Part of a small language model's weights.
Architecture: LayerNorm before each block, biases, tied embeddings.
Training: 188M tokens, 5741 steps.
Each number is 500 + 50 x the weight over its row's rms, rounded and kept within 0 to 999. Layers, rows and columns count from 0. Numbers have three digits each. The size before them is the row's rms in percent of the matrix's.

# layer 9 MLP up, 768x192, rms 0.126, rows 507-651, columns 96-191
098:547530447430575507468586542480473523474434457504548490522503514487505459447462430548496455452553424476442455577490526503537570375506509549559504565480440528490558544607447522500462584554484453427540552525533493448479473519475498404482504476612437488580526466413430422467491549539555463467
096:428509539528543404592391407530467431509543507545473523471446577516551595433423571534586454488497536522548448466485494628431510502405489485475463486469426521451482515519501488534548490424463497448499542517542457579416595525573560489476536497516475561496520506464505488399530513554512450439
104:551489525390491497501424512526504462467497478486412427417454529495499510574515460542485494516466457534619520484464551420513542532561584473550511448478485426541579464508625449513485560442504440494472462429539487544433553494447524497640467442496485563533557563577570537498506494530472544592
104:504542525504434450518420519495476521522498520540518447456441539525536500455500520474448435436546432575434419564498592453530474548475414407517486614409549504336505494549523457480526498635559497553513545523622467439574575542509538420497509459560457545461352488499572577572493543466443474505
107:462437577510508495513579510453531547565534498487515487580564538436538505467540519441547645445493503450532599524491483395503488466445520596510533536585490548634546524472411437532498466518549407451612574524444516498500427401497554519461543501469501416435521471492511450528457501514464457483
109:512470529529548423602537498541514518517546400574476509570559430462557495532494485555510495544530541657487511451490602393476461529545483434489460540517497444502511515500520558491551459552536526532506461471452526520495454447678478488541498499502527454539503500562571494400509504466404524552
098:479516475480444475500492508509455525452511507450433488531542457477512471581384472620383390466490560481469502550436509569611457461565493534471464527503569515467486424506510473434434545509522404396518524527589542483448602485508557442498476560513465509609546544457502497528483518498505505465
107:480535503498470438536538495554475496516530457560448570495620500469495445490397521589465494503580512410498480539432385450465489424493506503465533543455523504440610458526567530582429471582496480401456469520512539507420577420429519515580498520482520499427433472486459540440546431484472530524
103:490481514410510438468399503476472406522560629485479537468462485537577490503552580471463565449524447445528534503539577483567581560601553500522484497497542491552522605476433498481511455397543471452530475512587501500477468517539448539443418571405491516488537531409465513503550565532533487544
101:447465473500475409433546566530475478549451502516464454533463558484541479512547414542450512477512582450538517425577479453415534421521597513465540332451463457454588495531432514539491444572515527497415472537474543448513560556477583460475460513570483445641506485452491509448560581516575462509
094:514455574488626542434561543550589408456508488468517482443465553562477452565509465475439472440478542521557436446481508455519465492405460417556567586468450409440555514537522473513476598431470556365501503460494593463519385522492548562567485490456446568452566510517481493546540533532445451468
098:513478538439525472514437575535505449404484503432531417475485457601453576526578574418502462513490502431506520536548479495489460489457575528491423440550494458459450504426486522494554539474470513541477458439476528464626533467548537549552524478508506550458487498550526536474563536509556453676
099:559475492454464495476535496513477459483551381511547478452549558409517483458437568450609451506586501459488423534509574494391578446443587542525495590480504534548510553483486564507447506514478507438440409492453504597488430481438499434529469537549534453444562466494475496566539487473452481567
105:550408417478496461495612516512450419589580466433478482588566499456438552485493468525474494525455519601509554425432508580480546544388513566475422520533435504504453543520467477522594647458514546490446483523443536531490530538447538420420579498497597550539447479481510378484492540507552498422
100:457548508459512507485533512532556443489564498516503550505511554434521498443501537545478392437515453474509487463510480416565483491500497553572580441412438500581550585536563521484535542460523526521538463497468506480571499473503503535560490553402531461403587525498521528461485516481517499406
102:572540507558514498538412572419513550579478483423452476549488472488478440379548446506551502377518494576493581507497546466495538543487581504446425504523386434504543581510539456524462541400484519517486505570526552487515534529566500404511440422422543525507514493511540494476485451488446507472
106:523479566471434473521549407524563468479486491500483476561518473544482490485474539447504592468550544495456500495527580523546507480445435481591490608508450516454605562459377459506494530431547391396598477467537495484532430431582556589510414566449487482431436515533538482563498511528478545469
095:495530496532545476446514464445595511511476469502536498534482492544443532489437564403527505549558476486525470516453448447513498487584576440555554493515526540474468527467529493423482524441535479413488594497483455493563442532435481534459501503539482507408572517499527559489603425522560500507
103:479533511461452568481533518489499435501558611490410371502539476483554470564515445501544487497576509442429545469470452489605466516507471493406539560426499489507472506468510460540621581511489531504479546557513497459614493510526530510556547477398462520465514512521524539477499403511553559527
102:551525545472441550441606527560560486454553414629494413515531484527475456552479492542508508452418546510408428591421499452585477569467516470525537391594581542492503477532533465527487553542549462536519598519534588452425486440484432527550538475489432410512548513602447555546534557460514523587
104:442408526569478509544509501437516594491544487463533538490501527608525516522524530464571533513476490479550548478488466535490389542650474521458601388409467526524522530487392468551467513456469451500516509440519462488594410588539595516566485532463475502485487504562498415479538517515517480516
100:430521534407518514549554530513483505452563477564514424555376427539515488528504486451540450488569392494566485487462526417521583469495517499520505563537549416540498375535515554503586545606458567518434500480399480524431446487496526435521509504499550537467447473514530457463511516510445582577
098:483495474573506561512529431486487412417448446544487491502447523453502461517533465492514514529446405490495496448517486427469583476499419561467516562450426442513476495571503473468577600489398467588528521485495527577481498570501406495533500599569513576518507493491543569470381573515500582544
097:434476475437493415533491499513480510537512542487595513456502471470456508555416488504601510471495474473617486448541553420416518515487502599496455483551420353482460504516475514568483538495447567579511478508524506497515491527473513587561489499518454526443443447572535454467491503493505448534
098:548569420473544458522576537529499492556495564601451524542490507491476521587440485554539489508485502541563470533418473527449567495551502549671516503533427603452480534526527561512476514487363521470577565424475522464527497483491393559575474572476526540564600457446414485441400464470535450470
098:494432456461481497584483524509511458462521418472479567436564460419469479582536502492445498399500566553513505540519545563531516625484494546436550547520523458396525550403490557484553490461551453492467437561533446510592493558537494430483481514506553465523555552408460467621451542527528554559
094:457458388574604469506600541490458559536450488469535491490582378447498451551520424583472426449429475592492469515493509532466533543557571441485472533410509454490525485491502428482446572414538443490503548517452503625469461549475507467489430476519523518526543508532472587524537531473503439427
095:503464525544549535504536504491442492419523465494443460597449434447484422538497621526477414468519520507451505486475557504487542533380466544403483626488499424417482461457516445483454518537527553430444495507616450560518569511524496524498496549502424593566477534535458474410522586549492422588
093:552511514451621530483571475526448462467538502553562486519562585445475530509588523464471545393463480434567565548476552465556498509551528395489500513454571519468495554439517420475546482617461498415523575523492470456478497483586455451470541419506431453500520473485413501503577428435450378542
103:519429469488374497456472465532411376496504399524544416422590491513359507454531478484498472495618408469555581536509506514473489549497468468514508598455549578479437553567450530450518501616401563564511506467582542522445429546493463472496626441394451459487463522445506517496511527520475607460
101:534466562566504490530446581537488393518402424459562518479456562521463544589569487457542407445569499518396441477529518452459543490503496532483532519481534453495544495538527575520523631502479399508470492536430451498609523526505477442625563484451398472460465436479515436593498442510548521498
102:389487522489488448537577544402464502471461522591458482499543512539523482501591457442506529578576410495443431419510601518542545478514592432473588475522520510578561596473486426512566496532443593463445508552448518470486563563575596389539524532465432530508540503450526453442481442466522570504
095:528567465425460575428463505533516483464479541555418565528530480490522499544473585438530473450448441511514447498472508567532486573336508457592537454512474437526510456505488521461479530462470474594584495519448631530583492545467436504549509501518523487478555514557545504426548485525596508489
101:521500536551487507587492449485565511487491455513455495564593476450611507459469561544488508520527499478504539465481543564552621503535611524504537449545510444547578529400519533485560474490495495596476555475410471507473460495501478445518414525508467542527424416383523505419498555576609519552
098:525497499577551467518448472524455469500391545504483432484454550454565497514523531518515507476454560524508529490454610450454416508493464542543437487426586559494500488549432476468467540463434469499572538507495443499419582446539502464564512502564412591540462405587491503456502531449462567583
103:455508506527565558568618534464519564430505413519450506461491525432434501435473465498504491500565521534494466459548556503544464568488515507556518519473545525478414431514543532471410525413569533464510506550581529505572531509491512436478522450481563510463439423589518529538562509434500506466
092:497505445399461477478496564508538498515480555618494494524480541483564502445528525454553563533561561547490453544490572458482534499596398473443622524463448468677518549571483471504431515444452490528497531488421438470558490524581516495488514496552455476491458478441562523500451589568457606516
098:474576609500532481579504522486439452495491502462491522508467484510557550433574479499530504461609481502506552556399469519506565444484548464516522458472497652503427492506459542494528593464514567615493469529473500510489572523561509439477408485419499522534507548470440555436472450453546491550
095:456507429577514509520586500513565481505506566527477449508579534549532461525563466512610491599506470537539553483514433576549541485450461546565519533495417330434470497546517573555431470500517438571540469533493523448569538486479443483515525564538536487510514517473432398581516489484585454539
092:479557495567504584541511526420532466469555488477491396474479521438460541511460433452550445511485479548522419417501526528607557544499450449539542513475524432510546525415477567540550497590559502488538467399576535518539472510484470456562517524473552383517488427584480473501493483512559462519
098:540470517548504553453464523428487501556496513452473596550466524434539492564501487433522490485497524570475439526499521405625512426467473548548476560496543389454532481513549532412504507567505447464509451457506492459508499554509495569568574504426523460495506505442546542588623564493517476578
096:558536489545452537406471516464521557380459444559473493544448553525557565456533580485573578534476442519489519618503501457489548385531491551509495531521448478426496521583526417547488510549475541533536512396479514494481519544527433418399550493495556611493429529539436465438532409511386458518
094:276416528462472452660457496494483444448407542434518480492479504446462482491553497446531494455493493491453483543548467600470475481472551455414465472526513530602531570467480498473433486503417526476393572473467522516481527480459553504469474472540396441444537458472580520483507543522474488511
099:573421481480498506508450481433405513522480442459593470507536533591626529551458475510507490488562507468509530510574514537597531472498506431535551499542515509502503472463498567634488456532408470558508470485512345498545553517457541449520486434508487593583506514559557585502597537504524495597
098:513500512469570480582455500362509462548571504561512461526496557469542475459578468505484522432467483434501453498487513642462539483489412470456413499504505528578478506509477496440474549508558468430477527461537612558490512598550436489485480587546538536484501452498423504539539507491463567473
106:453415526579525503572591465497525585495533491471563543534495495478494445527500541573539527414614478641530449536488557507429529532433496441593477559496456528490475417536494486459423540479496511544443451506515466566585457515539467472473416475500404513491549435466496417439528467541493434531
096:346459459504421418499497439572441511545488557472485432410496545584569483550546431419462463445557495430563464518520411513483500443549588494546520489509478532499473585483525484575552465502453376530532539464517426479435409558520514484529492426482507483470542505484552509476469520570506488569
108:508497525519487586512558554518445491518547446598470464516472499476467463509426473550510559474442502527546480569513472488471493400516423603540524514414548432513561520480500525413554372513508468441583503519396554532537541455612478568509529607563478487561595544509515508527460491480578489458
103:425550455426442477481536516551549447501469454494426413569493532433397438547491478568608509429434488540487447416525508486405480477480529474497570513519565531475482552560586495532536459484503431491504428543485592497547524473447508544452496488496511482520435534463510437380507416549560548415
102:515527485493566603420572492503582496527495454515530454450455512474510502510508493610513429515508492511385553425527454523530509402515499507505521486450456478451495536439501497431408554358470412523470411475386512425500464467470532501543407497536489511488477414527484457525613515497543518500
095:453518411530539480401523517514508605472534445482546407406508453571516504544539503491492453529491414557527441494537501516510565513582582549491419485504519500511502584529408381467541452456526495552529481512491447504478474518399545384521536452470519469497504554508452531493463453456488488599
101:564461518473470461605547503545471478456482489505466493462490529505560526514472490545499407557531507539372568477530492456486441455507535540364504504586577508502580589472570438619483466455491436520524510416551470483468493522569528434574533543456513411445502444481554580428550476503500512478
096:499579520539573519455487565538572414465453398450498532513579542486490523470491390405439488479555463543495483476506489507470600539518541512489523570477484488458554534474460413458520490413525486490574541507455574580479587515508574562520493448495487472525529505422489604512527473481628507520
099:422401597510451545563573456448503551400549505520518512509488479588503465526441548546504543598576467570423512581505503545523455461494428619496505633483457429559449511514523455423427547492527506501530432445481453555468482424468482439530402486535498487460477529448577429507543523540600470479
106:537423472486576475542459540539490504578492474374536468466489465407525487486586509504494501557511473558489540471494576531498557475494480535549523506537567417475411452559552588573605437555522488529499497505445448526411569488485461478562421582467516464491507526411397518477520496498352536509
099:479480512482416553534449494527522429552573501462391424468564498489443444548503564471430484572622440552515564479430538579477565542524460453574588556515498545475424567491456565442503493522451519452589496430444331539493522553570545533437469602536448480538392454559449411522490504522490473472
094:475462555493475479527528521473474466529530521461494472492542606491507598466485474464481472557550528492447436472643516537419407515474546519415526549475498532636480539483436541585401515473470543500498511527493386530505599545570511459543430441536553566525444414532572478539513569558463486587
103:478491512527495471438553494497501495550488477491490514535569462516441489527589463536524532495490510485590486515510548440513467595490552432548525548615477524459630478580435505532432488506440383449393499486518507495449470426438449588418410492496564458461498541601548492561461519462425475441
096:514454471528533500481487481569533524505500510564547448559454566457467429478617481513573562479434491578453438563498425452503487566491592470515558469526601568433506469506612470466570567456466569384459508494491544502547481404533487529524541581507428606529511632544580556481556499539524470513
097:517511504451503424450467463498482568512564563523494557465476377437499565489501406481576503467554474429476498483445488429489577571506551654483394488469525468501465503474447529551481543538467532672525517527499429377529513540443463381464459469444450522478551455470526467363474589523544470459
099:501431555543528471515475502553541540579412476398493482546447538575458547464479431494437520441493395561435526504520491525382544558587509477467440500457533464504530535460400384562521545473509553480511507497566531488428480505526617532572461452471466495472396457477594539482419492608460508486
106:613623543512534491559424509521485471490582467380417511476558474511472535369573564504463478480461536515493593515470658500417553470562442502536462472577426458495440532509392460502468498383517565470502459483471531569499574530620470502546481539421524553507445474422501482489520503546487537483
102:491611476499431475478528466430460468543534513412471510465440517458416502532502476535566480462485551520572554535468544475592569449482595482425447498473559561555582543526516463475492479512392468483502443549435548514469519548527467481371446474482492620469508481563503493467567510550448509519
099:576506553543537399459615452484579449475457527540467527514383547531614537488531529437482517531457515556370568522474502481533493454436489434566497595505530521485482558516540486504548502487352437524463493550483456523474513471422490506600504514502472504482491500490549501452586595597516468464
101:531572486518546491434502544421532539514473468491562454527505555513499559476497469405464537479429502513593505559467506515501496511446513500442509522512638460519470499463470472339524575501588490493507403562473457503476480443391547492515467437474494552476554434517513532537587492463440435474
102:527481486380488398452515568576499474519522495661467480433480496628507580536522454554497425510544563539533530527499487455450481482443592514516534562407502514392559477572496507420527467504516515490485537378472544404558549513422535473407537520502475470519431507596501579479374473496468492556
096:549542566405481486389443550433609631516474537618479524517579590532505389510475483521556581520443513575459482514579529480520505593479469575456468475466511386492540525529486521530533571540478487525592426471444482520485492551475476414548525493508445555497440533508490570487521522592518498453
103:494443511482471518551470498557477475489559516493436541525520544543505494551423472461444558505512552543420529494476552449318510567535496490529448453506566432492593443521463495520503457436479441524467556503450459520508477517529493500545533386570531483499510508479501501479480640501518514593
097:378507429468485514538485606569503591536449561532532496511531426472465510494498449576512453529627542406523493519481471457524456549435496443548603563481449546474490546543500503519437528474508397466565548552555532488443519486515529500592441456518496595519560477469530463554454436517431521473
100:508585502484533530452521503455486418491494399411511506523493422481471461507431443411455524535473471573478347470556501537537494506509537519508505437508583471546517486465441524546401442595424481452546420546498427474538508607396513547569429511477512487468528493466538490402538488476483564467
103:445497587494492515422505536506411440409478503564441476552421482485581421460482490488527436398469448529582587471543540451513491515455554509503436519607431490504405406478501516550445505516374570529513468533482611461531511470590426431525495507429477468462528418474550503464505591507463484541
103:487528533467474486557483553405458452445545496534521460422601500474533467452533520402467482529516518605551518468454536571569526525470455574533436534510519554467469555505443500391481499571529604515564574459538555475488567487482406491528578481551563533615510585502436474497423539470556388452
107:502512432475606540510548509525441409486464471599486470444524544548541564442541559486445472500496458603495459428479399509559461524446561498648461473581578453449517563470550506409602571510454520478454455484549528470454547488526542451431543456394485486524450436527435569503532531542521466456
095:523515472448555460398481487453510507579479437613515471394529479518541492553462553459463549514449471556497566464399533519457488545465450501492567514487496490433517490566522536595488547520547482477607521460558593421498485549528526416561541483421488480484560399545426567567549558510436441470
095:472529498506466500581555441538441464468507551496467521411463429489442527429476507498538521396460497498573485374512555415462555584539526558551512479462566516422502613461512416563456440547458557590426428406448496503574554483527458469496470525445577545576498496516507539429527512488384433529
097:507488572407445544525442493491506544516548537396458480405470508514438605501471545446504413548522525492558485519517531494544553514543498394463489426509498499555542538591570478424504470403522619621477523423503458453339455507455468483512486487458404429507533480485471559534539475571535547478
101:458596447479478489601381491551583482430517411524467500488504508454518457493505602574541407530507464552521476475487437609458538543472475473575459499472533469411528479440438436487562419473438431557515442503439474460537469415452536534605511362530487513527576568540449505465532449540507483534
098:520493515517455423388388517485471498473541480394446457538503417474510554488555445473510537446555511451549512451526561501430456553590417590497395467398526407502430524492540516484554470483521528546473458513514510517463576556467501454585509473587413581508533445494459555428372520504548549535
096:438445490412519474454514471545435489407509537536585550482419474457499421429543589489519467479522520482504565450477513512467569499402367425541529472535474466495607491458477506508511512489458460597587552550473549545539453417455507474559461482386436517527552449361524574512450442389554480468
103:524492508534482551536545394550448579610518428497471548506396438575561412537602516485448411531441598481408526573348533485472499524512418483559503549504500475503539559621489481508576510557494523423490561432544497525621484538565516584423447563474485484529670514474571500417454540561536536470
098:511488475476500485521531552455494501495470528497401469543518540495553465466506513478502531538482571488395396524469487552527441507473410506455480590535543497546502495532482463538520603569558472425545546558508466513419540434483529481510459517534480516456466530475510579498558555514508543505
090:593468572475432432459532484442564484493533476533566501487442463493606491509522495448492533555540567522503528544510506456525543524478554512485552514360568458410455433440473479512489447485427493604462507487417429457474528556445557537467565621479535487513507505519531406506461450461402542444
097:459491547530505555470593484558485476431501398545520515478505508564638563560495545474535475493494519393470501445467528483463511541556511454535540504421501515515513611537490432547486562471511479502347516487539513463518563575487463513654453482459488439465444489527518509544584541453519445406
102:529565414504530415515539550516546535414490463600478411521512496410528496561488614479517457504511435487498426492375560464513571475469469459528511528515432544504475507477480629444539513591516545566535556418539429500506514517501492494535488435499454474463548454550399468474584475513544609519
098:502467525451546471457545511574437490450546495567493566458451463483579526577457493519424602407532476527536467580554494460472468487483513517527463498431558470419505511506480609518503472498475430440533492461477398628429526475502534489501465493499457506567558496478511455411485500555528560540
099:442472554489444469538527385523442415527541439568544512523522454569472498459471545491536432514416490603459561535560492599467493408433515491474459446491485557476479437485436554417558391480587489597540483401462384491467500464575531471473477461481497497462508519461542517564486470495411525536
113:497528657595438449536431530442485537471510517484477516551495579537558533522470488552544431572460505512445428439562426516506460393484530477580505537480563490452437465508637504416469543560460404400470519522562510482553617548518494465545514425497447528531558471488546515525472385421478509437
094:413490523472504508415432385606566535459424464469469473514503513564512404391510480508539447494548416570437577530523551517612506509507438518419530535446464475476434497440561449508531493516465517507512488480542536519579524510525503534409483588527485471515516538425470546537472480463513521520
092:495478540521506504476520403419521519553462493508563576486336458514450528457530544461434482601495553504586535503546580543534492477570490437483481558480495544528506556534518396520507500464474502520489500578472576439505542397464509500459374453465506395471488482445444572462462579450497497510
096:543505489484482488499577536516559468557495518388507477556493512500595451420479503511501462384529529491520498562433529474479596459535440494514456492426445544516490499486467498501541555570496544547399578558422486500491463471507453573473519518448529404465564431456505561532562597447465383472
098:522521411665489470517565400510541477517586482536450520537504451494493418536490488524440594540553496529442459455462503464516452420461504624525492563496497522516582434469507474532500478457444440524439543511515387496527509534532519479521539550469470507528439406512490451416455478551427527534
103:496525501443503489448510461581506487543467521538489499368495492542469498498468460451498550481528506606526460449399521481572469534461394494511543427528504489541549468524488518533495500485431432573466429490488455526461532406569382386486541527517451472551504495559584555555478461376393471432
101:521547570518449495475560539628533485550544507482423461452439466480504428423474523522401556543451528541580443388556495597432510562511478499496542493462428435447487529497490558502581516449441439514523485495495533521583479494537502568535524489470455563520517547430521543544513431415559451582
098:639504483463502473457493513496468430532455530426480492491423511524480491496600478556465526522563583597555472544467490537533491494532509536504492477507457438550493502600558495477501549466481398517425485541527553452480488579534518508506504495460483551451477473521429590476544533439431538514
101:507506546546422521454393420548515502524554479591557485414473541513484443479517482467425536533501466479468463554484580578510423494577470361485514477461579542417482464503468483537392528548478563531399493620534458485530542364487561526585548505488469512539512403479510555550491429427476557564
099:381530499492505453506511539535498397573490473578532481586522519497507518558466541400504511486536580478453401483479603522473537493528478546488506457529492473403516454520467470548526535457516471599461463513479577549454345530497467517515464508512456501455490479472435517472486474582457519543
103:468465537466542534518544479544533550537530543581383539542561466423613522491506593462597517480515474447563613510533538524485492496491406519404527479561494389494587436442461428567485473496519499609505613466542547488525500561496608499499506474476534523462582450620553508499565509495404422455
095:514509460582473494516460467486428465567570530514553414471419562482493477534517514571438474541490460513481491459565497519528557496477613520480556600547565409499587500537507565387530558451536526449537492532493488559537547536600533473534513447471402482545479450423410535424573560474507534506
100:506435635577445517565492432520519534487442546555522497503489400420470509560447514498509544413535483406481548492468549521504533501480499530461564477450534519620466543457461507511438524567537491498433492570503545489516593553511484495449492461385418518509481537505533446558478514493572510511
088:523417504612519537500521582547418449473525492580552447429451470408537468442525450498501542551566450483471503513492404467516497509418529470574404596568545596481564538500463557500575484527502526485540420424486602564509526470558508467488522476410490512469557507490578505479597565462535514516
096:476427493439535458499485506518567500471459565500535492494458543503463554529600537598567446446557536466486514530523520489475456506556416631430532496448592443413482575496528535496434542511484501517488567526690511453535473461539482475534501575554541479512500491509515567471517573498461508456
109:447484586487596510563536521569523554492529451520475460562515473496511567497405443609499471468465553534516509512548502562428482586469479512530490541502545451435623396467474565559471507466631509522503501420528566551485472418557453451536475366465445457450548515635502481524592494494530436414
112:409605632531548526509481544500502464527447548522505480601502563511469545507503487517429508550508538558486416506443459537453548604462523545523591414475446492412478575515512530557573596521560532607442494528567536527504488495596572452522494548508508525484513407519503459521522589480544473475
099:593427444554494477501422424508499465482476462523537488564422461473591521572467599541506530517450390532502506456469466536418570524492502491548448608512541552472495416577578469501508631569500440577482518420488520505545444566545471447497581487548486537508502491576431467563539548527522466510
105:552450570595479572474488503539556472564461454473597535544465469508570462479587435557515449559439415584522501494518540473506549471510526368470389460523541470523514461436542522538541637498506465435457524482498531567582423461513500616573479467590419469543470512502497521569566514519452488477
098:567500446516563504484506514495367557448533453456460470460442430483540553492447509411399493502528580447483445441465446492598477444483526484507559596584502532546580540420435417584459421455492498451553474471455493525537498526424527418505395522472468550429493521571488479523512460553495535477
093:398490515525520428440524499388515476534558518487502571502501466524478465352479477411519430607470578519579500536503529534552576418509459425519444510479556396430565510501551496574381480475537514401564515447535584483432470584501483502502537533462550530496489485508615535398517454507525552516
106:476559584563410483645492552486427390504474481525456558418440435544490480523542567536496514478497499576470456526514544526548471489553501559557546486464522539463464411490553559476533527500399586566401458436494472528489450552613469501564591497576462501479537562482506436547550446569457504439
100:534541521488425494498514476570449478511437511541469580467464508471430468515523573494573445535420481537440432563470555568511464532554487549511459518478479451521527451537519513566443501571549494474459396495534494517514458474490541496552540578478529532473498449482498482553592528475397486406
099:526386478564387491559500498513465408516484475521464450590432512425507490464558459527429531562559502622502528546503503450524519503472512494505531524510589444480460452486595447505411552470526467546465514433565447512551517450506550428488525643445473459465565558492485444432453559481476546488
101:543485456452517444475444485503510517446501502416521515518524514448580507557450533560537502509531406557462612614494454595469547564544458508436386499447556550475549507648548503482443515534535509423517431452528455500486469506587468524483514459457473536524467490529464462449497569470490525573
096:535617463468539537466483499533502504579543452498447517457478564492444483520366614512497518584552413578499454539454591459542431537531489498561517539515487492494638466473443512494486494478460435468555547394568576555440517475528456483466495425458396516504591485450467483553537514492451489547
097:476488488428495521589557540541434489486519527553586506492497555490465503477583530516533501455525505556467490452491438440547489549487483472543533498442411393471590500511464501541451445512503446501544619503398442480511466487482436448537510497530504474425494526575501562457481535590537429488
100:527584493456599506464511478520504487470563532571517467515556611447436411425529574491569501461495487518546464454470495447472503543482456468546395514510510401540593514495561502481510538458561554469491574529379497488456536457440495487427468486493469516416505665431460516444557487434498570591
102:430457453431465602550529490555554465437469446442532401457597544452589486495502554451527491465470508460496439471491479485518581418520457485537503573490576476421482468554481480544574521481479545492423495511560487524485582369453577547581535451487482531474513539578463472478539536420410460412
102:514515471569535524520548528432457564470584513612524458407486517468584555495476485511543505469520486571482488505553491526453523525521603639426548451477518428497412401448550471482413541508478600548521603441518487484544585518440439471565449460520476379557525519544422502527453451498507364435
095:375525492482399440581445549484509464493557442425549519495529494493464422584502529535466558548514543520403563499421579511526411535538537464468537466494446432450525471510593528461431567463455488487432473486437480544572510473605371505475493522502474549461406518522550467498574538495465527426
092:525519536570488516422452543566531525511600466446537513513534526477469563520532538417518518480473478422550543512495576474579492472568489499506510547569591519635505573480509544547543548436502558451549536520562575470478549458446444518497528557451451573528499553506577509463488449510541566487
097:521484452579598451451441489550452452472414465432546421634571563467588535483521537512452500573505515525527507591442567578534456424455448538449470515428479546431556595514539452493560466537558448465540439564494558499401522549537435473566510491494515488628471506533531509516551484515428454548
097:560423498494516554389442509487563575512493554478542607493529500467455473475553481587506494442512496505464491423604467515469547416501439460513499505522495453508498550505449438472425495441390422462468570444464468475457616446451507555549501612509487490532560500559490463548506503593482445536
100:530539579456471568530460448453508470494529451462484494533384575457547521406420358433524546496541488498421399454455587421522585492471583489515535456632519508483603565520453470574435520537500410483429505477385511485499503436529495426586489556532582495511443492486557452537532438534434484572
101:441530555488525521470560524476543447476552563556503532434497451532553473508503433493425463486528405535458438518357588515547456613512473563503536586548596473523593512578450536517498404445469530461540480533472473634480429476531465426480499438458579465421462527557550522440451443499507455527
098:473505488545498413521490447464535530511450459607590486596486428467577514473503521475490544425422421544507469583518497488528572518493540440566522460432419611506579538458435526569446479476539461460528500611376477504550459381494515430518520532518464509555521445534498460464574588453489509529
104:497578582529475429473483467508512529559445480469549541471466635450525539469507487514419551503425480542463500490552490508503512499525495500456495578539460494530501501431500497502565597504468506487531551457521547507543428600614496370562479478516531423470528515489522535551457539511562454465
108:476533558530518445463564555413481451602390510561483486426512555501546461584490469463452474470491589498478423527478567410455504456524391533433546450508501475469526560531515506417477473488544412379473508531446579502473470514607546540594464495447469450424600568438525493529608513549475446379
094:528608455467488481436353553446456513564507422467586478500496455480440449516498424438630517501538531512465545462491496556427555573516469533527481516589461471441499466520447489492526539595534503535483528608468514486517586440445462576363608426357555496557599567478544510494532499498456490582
102:483485542563581576475603506468475591422473563514540520441578477433438498486521481405493452505429534523446506485520526505459499578526529512414452473523512495451507625481456486576485480562419475562522488528521424475493502590419526491508535563569605531463576418433493534389524533521471488621
100:382549365442583540531488425503480559537576490462475500468502525441465383422605484507530479391586503596441558496514455451521518507532491502538563462428538447479517486468523442436486477432411472518448524486494516466442429509459533517495504504570472500548559531526477574461494483514439563463
107:578446491604518471458565440513497449477510538425480429466580489459486504497494420561370558445479572575573454501514466574534603431458487538473457570453492505506575584415438520513496534548415451427500632465509473433495444525533553510444511542521560477454424554518541525393462511478513548521
106:485598519546471522525443507477517402466461535432492530530594531507564598483497599524488468532540507582589394309462525554454451470488453507475554528514539605549417553473443449570410485510492477530501484513522462509524514495552414468436586538493507519411458455471562510580542565418498513504
102:475496521566519532500566483426548454565603479469456467506490449479494525466497457571540481505484523596538458507436507561495531478410605501506579316498586480452477432470478496567494544629487488521508559465467511521409529427535500469519396489522382521521483571459515506500509449494461421537
104:569483606499433547519509481518498455514530490488556501511468459543527493440531448480550494450496422502542413459463631550499456628503550514454571441506479506489522503497472529588498557528491509441462556488456446455559553448404551493569439632415566539465531573509462446461503609494601492526
091:501411501593499448480578417572481500519535456541515493433489460484550444534467536557494588496425445559372508588474529459456490539447419550461458480559526478480520557515508464502470515488418506531485463572494446510524526426476552266489462533452510599440504463522465507563479609490493492498
107:609396520495427440507518486524583507489435422511604444577464507535451479429482435473465491428448472595457511503535432603539485471461541410473520549479555525513526490495483417500489536565558544465436397479516514451427563559428495597438521437571419519453516540563563437459568452478565470472
108:510457512520497558450525522514517434505469389450484484538490431510542393498501466528485535515525484428507435529506548472523531540544566634439534534568499472524608451443501579466590541505463471467456462536511567508515446452459523594530451477461491483564466506408501521509509552498501436482
097:483448516501483522530469514492377542492532491650524494550541553496526502411503508512458551503528462558438559562508526510472627507428460443437527440485484482517485557450538509476568535470547507508572449455425564517499456504596489538371474488595417456561590525497560522480551496456503466471
100:476579537448577499469638558439520544541517528499424443516483473446546475475516610506536535539472623506424598602521498527486349461503499476463513423466565528530489582447538588501461484536460608580495514459470446490501480437513546513505513530536509525577381493558494485521480551456552533520
106:459468560487490524470469431510527500465535571495511503468447554394530461506412478533519494514525512584486491537451500519454561575560472559654510490466488491509481480587553583563530480640494357564517425543393542497418507534502562439445576539462449485462535526572497545515532470417463448363
101:495444467496463543372506572517502423533572494527439457545497488485523504573488580468549435413485476525554513404488537540484505555520443504398519520496494421597443582433478498441512521571480524607499512501581475496489467479469488495398649424483505518484502543552434428540531394545521460434
100:542505419553500565523526551456577501431498496545471479468576482474474505542460540503493486511500453446492515478546528432486492509490477477468562540509507528483545557500505468437560510409494557545432503478381476576639425417571456455424483554471474492469390474558423518474564547498447525615
090:518523554498431571556441441437421399393467482496472469478525512505498479413532570496505531593464504452512630511408479593544440533449555545378497513560528544522512471536566573535543505550524486555425528452542482579449511504565461449504431514422450531555556450530512529541413562424462607482
099:481487469530539520569441494586530469506546515422468374403495509425516525522579536496533559551561465434521540532546491539556482536427469572603535482436502466579502506488485506471416479356521488493519475448499463478539546497460509475419542513478404467458493471538555510562536510439504595596
100:433457518531527423473601535472527454522531451534495514470521465587546441520404461531392496466501541472533473514551507514493379485497500524477487492576572566480616458428488543472507491453444491478538526458478510519487470477450455472569463562476496519430568463546456466582454506451476502452
098:414622473509462536507475521472477506431478460557568495484514476578462548559551477461561539427485429514472502533437462532455470430467535536518442535564542543536445594529485514407450553578479529556412481508485525545463418437462439420467583408437579465507469495438507540434594474430575641441
097:442514546531503544509464435565456470534473602581510495536540467510503490505504448413457557509459471529490509594515563447516523540577501508562507483553533457523475541534418543562562502474482523442471535391478519439518498449447479455534490551541419492379517593529556553471454625524563438483